python train.py --num_hidden_layers=8 --hidden_size=224 --num_attention_heads=4 --intermediate_size=512 --norm="rmsnorm" --norm_eps=1e-05 --init_std_qkv=0.0457 --learning_rate=0.0018 --beta1=0.95 --max_grad_norm=0.5 --warmup_steps=431 --schedule="wsd" --batch_tokens=16384 --max_steps=7386 --dataset="wikipedia_en"
Each number is 128 + 24 x the weight over its row's rms, rounded and kept within 0 to 255. Layers, rows and columns count from 0. Numbers have three digits each. The size before them is the row's rms in percent of the matrix's.

# q: layer 3 attention query, 256x224, rms 0.0993, rows 59-60,123-124,187-188,250-252, columns 0-223
# k: layer 3 attention key, 64x224, rms 0.0948, rows 58-60, columns 0-223
q250 084:110119200159127094115158119154155136163135153123132127119137134136123167103146079104075095120119177129129079095144115140106125120091114122117115087134154117135137112151162136115112113113124135127138120156140111146109117115136147091147139118118074112084155142130144124104103108120148124119141100164086111149163121098166081150120156125135120137140098128097131126095156136146117140052141104155178123130170158079104147153112143156151130134143087115120101125139141129125146077114132127089163118117120137113122135151117155075100157176141115154133134180123144182163121170124088130117148135129152096107162137084124147111130099118134121122098126119138116158154135125123124178160104
k58 107:113108155120158092122146180102094134130104113164156108173126101081148132135149139118124140127205115130127129112094146113143115138122118146144160093144073103108152132130117178117147134146130105154166119113135137098168133144120105144145098141112120117154097083110152104154158126123103126120100108136149127107117147128144108131128117131130101113106146163145121129133113122090180089164164106121120171139132155155120139135102141123150153123127123117144127111121112116105152129121152113159112080092155132144164162142150116113115089148173122082118154076150119095133132136119120151129140107137101109130129047130133098104117159127065106136177151109134118121198153147170126137160093
q59 100:115170112144097132183108140132117125130120079162157144112125128138135130147110150163160158121180122073119108141123139127117129110138155098178188123092163098142079158096119129108112117123116171096139146103070159127115134192145117123120118132146108097178145121141186101159113101107145136136156102157124144160114146142132120102126091152100102125154140120127161107117127135124109172075120118166174128111101109106153144130137112083152121121135171117104099122169129137107164109151135132111115119148128096136125080138098123109147157096125126137087117146102139121139122139107139144135132121102172117148146168098134119127135139099086164134095105161144146090127119121093090120112131
q123 126:121117146148111080133128146137156130120170106131120107113106132112114144121122100156138155126178129075123135134123127103139123119121078110144169125135149113128137162124096078141160115143119158090156144122056141131099155166142171145149137124108111135145141092112132142107130156094122127149186119148162114149119174109164112115140116094087135152185110104095138156122160109153127189109119122122179140151112111135105140148154116109133135124092148133137102137179152134113156110146147197129128155132163163134139136102077165100115111134090151112140164155153103117091171072134147151125152131126124138153127122132152131132136154110144136180112148141169168151128122121107102124138140
q187 108:139127128126092099166143140120111081119147097175130114148162148130085124182114124132139149107157109069118129107117167105125116128105098132131171143151133113123108161136137058130138111129143129110152123099065155136117152167144166114118150137145127098160131129138125119115118143127132106166186116147153101149122155161164096142156110122085146134193140115126121164098173118173108173110132143128160168148111124114125128126125141119144141080127146116112110104186135128151145123142154193109111170116119123152123121123097146157086121152109122107134150136137088139091140110125116154110126136093133142178170134123137130114132107116101124139079116166158172151124135125110094111136130
q251 080:111102135114084115150155143166131130121129125137139144138164179122119148110136125084150163119111125122176123123144154127152120134136084148147103110118154165078133106111100134143100112151115090134104138103074119109073106118168116190181169173128112103140136138130190106112116119113143170121131121172118096122118175104107139101169117171113148143159114077146105148130103110144085094109152099155127105125147137090116108158173135145119135118121135093101109129108124093115145144125093133115172134121118121092109114134101160119094158114103141146100109155135103085091141126104128097103139136109099114135133090133137172114138124119104129091127095157147155150115104131148152138146103
k59 111:179117156153161120123129178138148113143114105147090166156148135131104132106138140134095150125137149189120124173097108138143112113139151124089122144113100130158095145092132126142093134132126147130137136137167142070135114122114182122080113101163153183131112150107088119124141111165137097136167081108127109130094150097157117121139154124112119090145117138105124157115108106133133166109117105129123123157135095162137115142143140120130132069148130127156140129185190097148105137102118136132110096080112123198133114094156133126119112156133121152146141118135156146141115087168131134136147116128122141151179125116116128186108162173122117111155139122087133105137136139121074135109157
q60 100:098099087143183152130131137097178090156118126095135132141163121134113087100145115132113143152125129131075098068104118092130171109113121125128145122124101126126192156163132128113114109124129124126127113118130129136172104131139097145142084191140146113112118114085099156112164126124120102119116142129113105122112133139139127167100143136125120091133093143109106159115140142108106145104146159116125126138155159086103106125161148113149105128179099135120160090145117074128119140145142129130123121125164138165117112093133123150133118104142124080095141083170104124111127071143119142118120091123110138109137110163128075157179122152087132148135088140117102147068089147154105103130102
q124 115:106090103140185104114133123108172083139095134144145138160149111127155100134137091110117110133142092114100134089086098119160121126112128126097176096128100102141133161132140070111128139094143084133113132145186119137150130108092129129165135181153156123103097111127100130096132112153151126121103141174101177150126104146125147139105118130117128123139121100118133123099119127143176164095092126142105100115143137111099113151155151126118093174171157123148154110142096077120092129153189108129129100133135166129166117126176150111122124147150140093115153094149120089124103132133106133133136100092130102131104123153105078122150110101095131145169111156097116148095125140157112138128142
q188 138:106066095159159120093130124103159106156101144150130125177138103117140118074123086153115143135131134130098144077096096120149109127108120137103135139141108093156148163150147099116148127135146109107114129135168139128154127123109127131189132193142150109115107143106134139107146108123138134113075141165118182139143089127099146138091091121116123110143125101092134146102109125134139167083134142147120107116156142093106103133176158133159090161145160116148137126163106068109116110142161096111147098111150146120187115136150143111130147097150143116144174099169120106132133137092162135137142093104132102142103123130095103118160111108092126142175102140094120118112094130143121141127149
q252 070:119121195103152136111103112099128127149082143109157135148087118134108096099081128112140151145113161132140109119133136155144153155073131099113117139159102085117166129164119139098149112111152128127125094092116163154147123142076108156140123113099107120141143125082110131168136147099166109094113131161123131168117089093181108135090120136172121094145134111084134195099129124115133167173145168114120131142164142125129120123130127140139135119149143084105155141105096102117165117141159139112108084118073126127116106107161102159151148104149098116155072124114159122116110114125133145168136119108160107125106126150111094125113127139120129159127127124113127113159149121143180132132082
k60 118:124093107152109114146115163130126155147153154127122084143144146130109151069098123129100129086115141131127110137137128109146117123148091149101146116152107121118180107143137058100107124119152088105115112128126168120128106144136140136135120102131107133167077105097136091120137117173114142121100138158097141152153116173113153133128114141108152144136147166113102144068136111133143143097071093122168161116156113097100079134147110110125140179122179115142176131087104120091157125121107099120169134129106149108125187115126155076096112171113135153170123124154105130149142115123121123112152070146128122114120134132151161134146155088144120131132095135146132122156152137111156147091152